config.toml
norm = "layernorm"
positions = "learned"
init_std_qkv = 0.0513
init_std_up = 0.0513
optimizer = "soap_variant"
beta1 = 0.95
lr_head = 0.012
steps = 6180
Each number is 128 + 32 x the weight over its row's rms, rounded and kept within 0 to 255. Layers, rows and columns count from 0. The size above them is the row's rms in percent of the matrix's.

# layer 3 MLP down (transposed), 256x128, rms 0.246, rows 42-66, columns 0-63
size [ 99  93  98  89 119  94 149  82  97  91 100  89  97 104 101 106 117  97 109  97  93  98 123  99  88]
[[167 139  81 132 112 159 139  54 147 116 112 188 139 106 122 126 134  60  76 105 125 152  99  97 151 191 131 119 118 133 147 133  70 150 159 147 183 163 162 114 124 144 127 103 115 121  93 134 145  95 118 184 210 142 140 158 111 164  86 163 140 111 132 145]
 [132 126 174 141 157 123 115 111 144 143 150 100 200 109 162 127  83  98 198 131 109 161 125 132 182 150 165 142 124 151  75 138 140 194 103 144 151 120 108  57 124 129 168 143 201 190  97 165  71  99 110 154 182 159 127 131  57 112 112 128  96 151 129 103]
 [116 155 152  64 152 112 132 144 119 117 107 144 147 162 126 180 150 103 134 159 112  84 129 130 147 115 168 125 111 121  82 123 159 154  95 196 101 190  76 118 116 160 153 184 135 165 174 135 107 110 111 155  99  79  82 112 126  87 119  90 125  73 177 119]
 [101  76 121 106 184  81 183  88  68 137 123 167 124 162 107 126 142 169 157 104 145 162 107 111  97  95 163 105 142 144 119 128 141 100 148  93 155 120 144 115  72 155  69 121 139 142 133 173 122 151 215 144  58 133 117  40 129 155  65 145 117 161  89 136]
 [160  71 130  94 131 105 137  59  81 107 104 136  97  93 179 120 112  91 137 155 109 108 147 120 139 142 146 137 117 153  53  88 139 171 136 111 152 111 123  84 153 134 111 150  83 154 171  93 101  95 152 121 119 130 169 139 145 114 159 112 133 135 104 142]
 [102 139 107 133 110 137  46 147 139 114  87  59  93 103 153 143  43 101 146 137 145 154  64  62 148 126 161  65  91 144  90  72 183  95 136 116 157 121 179 102 103 103 178 129 155 122 176 184 133 130 118 135 126 115  90 114 201  58 143 118  94 154 124  57]
 [107 167 162 166 118  94 116  81 149  95 108  41 131 112 129 154 163 146  98  83 149  95 141 178 139  66  98 160  45 137 138 139 108 150 108 166 177 162 134 133 124 144 157  98  60 112  57 215 119 137 166 127 130 171 122 158 134 120  99  86 117 157 162 188]
 [106 129 116  68 107  94  93 173 124 138 157  68 136 104 133  83 170 141 101 110  90 172 123 139  95 101  90 123  77 155  89  68 173 171 117 167 101 155 142 147 178  92 136 134  83 103 101 105 157 136 133 152 137  53 139 121 147 105 177 140  72 117 148 149]
 [103  76 152 141 176  71 131 155 106 116 179 115 148 119  98  97 172  95 134 165 155 176 104  85  88  99 159 139 155 101 136 172  91 136  53  71 118 142 169 118 151 173 106 102 123 191 138 173  69 115 163 102 115 190 140 155 143  89 162 129  85 126  56 152]
 [143 142 104  78  95 139 169 134 175 192 102 110 173 182  91 104 162 122  57 136  77 144 181 116 113 134 143 143 167  99 118 133  81 139 112 149 100 101 113 127 115 183 149 126 113 118  83  78 167 169 126  79 123 140  77 166 124 116 137 152 115  49  80 183]
 [114 114 141 186 195  96 103 166 136 140  72  78 135 122 163 112  79  83 125 130 135 113 111 117  94 161 167  74  86 109  96  79 134 155 162 118 155 139  80 153  51 117 132 134 148 182 201 141 183  68 124 108 120 184 102 148 112 138  81 161 109  87 171  70]
 [141 138 109 114 109  84  93 145 123  97  53 102  73 118 217 141 123 108 113 127 151 137  93 142  70 100 153 149 133 121 126 111  89  98 174 140 148 165 143 160 115 104 165 147 124 154 170 156 107 120 187 153 129 134 114 144 107 140 132 100  97 165  72  71]
 [126 118 143 141 125 110  84 111 105 129 207 159 107 104 112 122 117 139 121 144 144 103 136  96 121 145 156  70 113 110  95 144 116 151 167 144 128 122  99 109 123 107 152 122  71 127  97 162 153 138 133  68  74 123  97 125 123 121  55 116   7 145 147  84]
 [108 135 193 151 112 123 140 108 173 131 198 152  86 124 156 128 110 138  73 111  96 140 118 154 147 111 116 141  55  79 145 195 177 105 107 157 113 115 136 136 139  97 124 113  93  95  67 163 126 180 120 124 102 144 195 136 146 191 142  68 118 116 102 197]
 [115 115 112 172 128 127 126  84 139 109  93  74 130 171 143 136 124 131 156 106 165 111 110  70  90 120 126 133 190 107 183 141 116  98  85 194 111  91 149 161 112 122  87  92 166  71 135 163  89 166 205  91 102 175 150 112 121 163 158 137  85 170 145  89]
 [150 176 163 106 118 142 130 113 118 103 170 106 142 166 149 110 175 144 122 128 160 128  81  45 107 111 100 156 204 123 139 104  82 127 150  74 123  95 148  24 114 117  84  94 106  84 151  71  59 155 114 177 118 140 201 141  93 115 127 147 129  96 149 154]
 [157 149 117 155 187 132 149 131 127 105  85 123 156 119  91  92  90 154 193  91 118 129 153 113 117 166 116 112  60 156 156 108 181 140 146 165 172  91 126 118 129 112 105 107 110 126 130  69 160 115 148  91  91 129 163 171 163  88 115 103 167  95  72  85]
 [ 63  72 133 144 127 110  97 128 121  52 119  90 142 117 150 123 102 144 114 111 119  45  89 149 114 152 132  96 117 114 137 109 105 105 129 171  89 153 109  69 132  57 122  84 136 114 122 158 151 135 169 114  88 128 174 124 155 175 164 140 146 168 175 120]
 [105 136 152 130 100  55 145 104 142 140 187 152  93 143 132 144 162  83 121 151 157 105 109 202 187 123  79 146 155 123 176 138 124  82 133  72 156 138 133  84 169 111  91 180  98 148 118 168 128 112 146 152  73 155 156 165 166 125  74 155 105 147 123 146]
 [112 134  85 111  60 131 158 193 156 122 173 135 104 123  97 155 106 115 141  98 156 175 161 129 107 148 143 193 160 139 139 165 128 112 108  78 138 158 162 117 119 175 125  94 136 115 113 131 125  93 147 125 143  92 106 162 163 163 123 209 132 128 150 147]
 [118 116 124 125 111 166 126 100 107 135 161 121  96 159 110 117  81 150 155 186 114 119 128 166 108  77 162 189 154  66  91 125 197 128 117 123 135 117  88 184 120 103 144 155 147 102 137 142  82 109 132 143 157 118 122 150 173 141 173 108  64 169 123 105]
 [129 144 158  89 114  65  62 161 135  83 147 141 192 147  96  93 123 175 106 127 193 162 134 103 151 145 141 151 182 124  91  89 198 120 172 126 154 178 108  86  89 114 146 130 132 123 113 117 120 143 153 126 157 102 102 144 124  62  91 147 130 130 136 176]
 [109  85  94 172 110 140  97 166 133  94 142 137 157 157 134 103 101 177 133 150 110 122 111 140 149  67  93  91 166 140 111 141  87 142 149 199  62 167 108 110 130 105 167 121 150  68 177 163  65 135 160 131 159  96 189 130  97 136  75 111 133 110 134 110]
 [102  93 109 149 130 182 210 146 106 103 109  88 125 142 181 104 153 137 127 148 180 141 107 130 115 113 181  98 163 131 149 119 142  98 173 129 143 130 140 183 138 132 131 108  85 127 121 160 142  68 148 115 143 126 168 127  76 123  93 122 147 126 124 179]
 [132 114  95 156 181  95  90 121 164  72 134 117 123 182  93  79 129 118 139 194 118 162 141 182 163 109 146 113 131  73 162 128 175 105 122 113  98 169 158  70 176  74 140 176  91  85 164  98 156 117 143  71 110 151 120 142 163 191 110 102 162 153 102 110]]
# layer 3 MLP up, 256x128, rms 0.285, rows 43-66, columns 0-63
size [ 99  93  99 117 117 134  95  93 101  94  84  98 110 105 109  94  96 119  98  87 111 133  86  99]
[[151 137  90 106 111 181 195 144 144 130 138 115 140  81 140 111 143 172  55 168 102 160 153 115  93 113 170 103 119 149 139 113 123 153 173 161 179 109  64 163 171 126 159 111 126  95 134 129 135  84  98 140 155 138 193 174 123 115 142 141  86 158  76 108]
 [ 97 139 127  82 113  95 117 139 155 107 134 121 113 115 156 104 116 106 144  18 140 185 142 183 103 146 174 131 127 130 180 151 133 154 108 108  60  85 158 166 162 138 127 104  88 155 122 125 143 104 164 172 131 120  92 145  82 104 148 106 137 116 125 106]
 [126 203 116 143  82 138  74 139 135 133 130 121 150 152 109 117 107 135 118 110 125  96 138 161 159 143 129  56 183 103  67 130 153 121 181 110 153 112 123 101 166 117 142  99 108 114 141 160  92  97 129 103 136  98 149 153 119 101 171 186 135 135 170 106]
 [142 164 139 141 108  85  84  42  95 152 132 131 131 135 176 101 150 129 153  85 179 125 208 173 136 153 126 115 125 149 118 105 126 143 131 106 130 165 176 105 130 165  83 107  75 137 127  91 121  58 117 157 125 131  81 219 151 157 152 183 150  90 173  90]
 [148 123 153  84 107  62 106 132  91 170 151 154 139 128 178 153 206 146 151 138 149  89 120 126 148 107 107 141 156 125 122 138 100  79 153  74 197 169  89  80 123 139 107 127 132  87 136 123 143 134 114 103 114 141 102 128  97 131 125 125 147  98  86 155]
 [192 113 112 110 135 136 141 119  76 169  63  87 146 130 173 139 161 208 108  64 112 111 110 121 110 160 116 139 112 168 106 110  78 151 142 140 154 188 156 146 145 166 117 144  85 147  75 174 134 132  94 148  95 142  78 148 158 123 169 123 106 120 161 147]
 [124 161 130 149 136 104 112 138  86  54  98 129 138 157 148 131 132 157 113 138 193 112 184  72 147 141 161 160 121 112 112 138  88 130  92  70 179 100 161 153  69 126 131  73 183 124 157 113 185 119 137 137 119 137 113 169 198 118  96 131 148 150 186 116]
 [121 123 112  94 138  96  75 184  89 142 164  89 148  62 153 186 116 117 122  94 131 115 155 150 183  94 159 159 103 119  81 152 179 108 208 149 173 105  96 124 148 118  69 113 149  86  97 120 127 110  84 100 115 164 122 120 116 119 121 188 138  60 147 200]
 [ 65 186 153 125 150 147 122  83 139 121 206 146  99  71 154 148  88 142 152  95 116 119 136 179  86 125  93 110 111 124 132 186 114 121 129 136 124 160 121 158 173  70 143  71 130 116 127 124 171 130  96 165 106 137 152 102 120 105  93 100 138 134 166 139]
 [ 68 154 174 149 152 127  96 129 127 226 147 113 102  80 174  74 153 121 108 120 130 122 131  85  62  95 150  84  97 105 118 125 117 102 200 159 123 106 134 184  69 172 133 162  68 145 135 151 156 157 113 142 165 135 194 137 142 123 130 119 111 106 109 173]
 [167 150 152 128  73 133 122 121  96 170 196  93 132 117 152 103 174 113  75 115 134 114 128 101 103 101 103  93 129 188 122 140 126 127 196 126 154  87 116  93  95  65 125 101 132 108 118 130 106 151 141 111  52 188 159 156  85 161 110 108 114 151 153 131]
 [135 148 128 119 130  83 140  41 136  97 130  72 132 135 162 130  80 151  76 100 175 150 100 162 120 193  52 155 142 117 146  97 120  68 123 126 173 159 126 127 133 127  89 126 135 140 147 107 110 125 112 139  69 161 101 109  98  80 144 148 109 232 129 118]
 [155 115 133  81 126  72 164 118 149  97 145 102 131 128  97 112 166 112 162  62 122 139 171  90 133  75 142 183  72 172 138 100 114 161 139 108 144 148 110 133 151 163 121 222  55  99 116  88 164 104 115 177 101 134 147 140 171 105  92 117 153 140 180 165]
 [128 148 134  70 104 152  75 129 129 124 207 161 121  85 156  80 164 128 147 117 130 143 145 156  85 163 191  83 148  43 110 128 152 160 147  97 110  92 144  75 105 159 130  98 120 133 146 173 194 120 126 150 171 160 112 143 128  63 112  86 119 143 165 138]
 [ 94 143 119 160 188 174  96 105 135 110 113 178 185  88 137 132 153 113 112 128 159  90 135 158  56 145 141 103 147 117 118 166 161 106  68  88 178  76 126 130 166  59 147 108  73 120  93  98 130 172 109 163  94 159 124 116 184 106 131 114 131 150 145 132]
 [138 161 143 196 176 155 150  84 112 135  92 108 174 135 154  77  95 141 131 122 127 119 137 131 109 139 176 103 123 124 159 103 119 117 160 148 135 120 116 105 149 212 157 151  53 138 128 121 111 121 139 210 144  72 125 184 156 161  92 155 159 111 134 108]
 [122 138 165 109  21 103 166 135 131  79 104 124 194  87 146  95 146 109 106 125 106  98  99 162 110 117 108 101 151  85 147  78 107 175 110 105 115 188 168 126  97 143 118 145 185 132 180 124 101 121 112 185 119  91  88 175 100 151 149 147  97  72 159 158]
 [ 90 192 137  88 150  93 183 159 158 135 152 137  92 101 117 111 172 128  83 132 110 154 181 204 116 127  80 105 155 141 148 139 157 117 141 103 171 102 148  64 140 111 185  72 101 141  96 127 113 188  94 116 108 143 110 154 138  46 101 122 130 135 110 117]
 [129 139 168  81  92 157 155  64 112 109 117 137 184  91 163 115 159 109 134  80 131  83  63 173  96  70 137  88 164  93  33 163 112 149 145  91 171 124 123 115  98 140 122 126 193 152 137  73  91 152 139 121 129 128 140 126 111 165 125 135  94 135  95 105]
 [188  88 100 158 106  92 138 149 123 156 124  98  96 140 175 146 125 195 114 110 125 118  81 202  87 134 150 160 167 102 134 126 166  78 105 128 140  77 141 156 102  79 128  79 105  94  82  99 154 181 115 152  73 127 137 123 149 117 164  97 108 203 108 154]
 [132 108 153  81 155 155  97  77 121 159 143 103 196  94 167 142 108  52  77 160 113 154  89  96 105 116 132  80 110 155  89 163  87  98 137  44 128 144 121 129 164 150 143  65 165 118 128 121  87 179 115 102  62 167 124  84  89 164 159  93 128 120  86 157]
 [124 128 186  96 115 121 153 162 119 187 122 175 121 114  95 106 182 151 109 125 152  93 150 138  93 123 141 137 102 122 140  74  83  82 138 161 159 105 135  63 113  81 107 139 209  80 115  96 130 138 162 106  78  93 124 127 150 201 140 144 131 111 106  90]
 [200 124 166 134 231 119 130 129 169 147  88 149 141 120 120 126 140 110  75 163 101 117  97 115  83 114 117 136  76 125  93  83 141  78 147 181 117 131 157 106 109 137 137 150 101 122  71 165 138  75  92  98 157 168 109 155 165 122 110 101 138 129 147 147]
 [111 126 130 135 118 115 159 120  81 102 122 130 119 154 152 148 105 177 150 117 185 165 149 163  22 145 172 129 126 108  77 181 125 110 112  48 132 139 118 112 150 104 138 104 128 136 171 129 172  57 145 181  98 137 114  99 116 106 162 146  38 130 104 113]]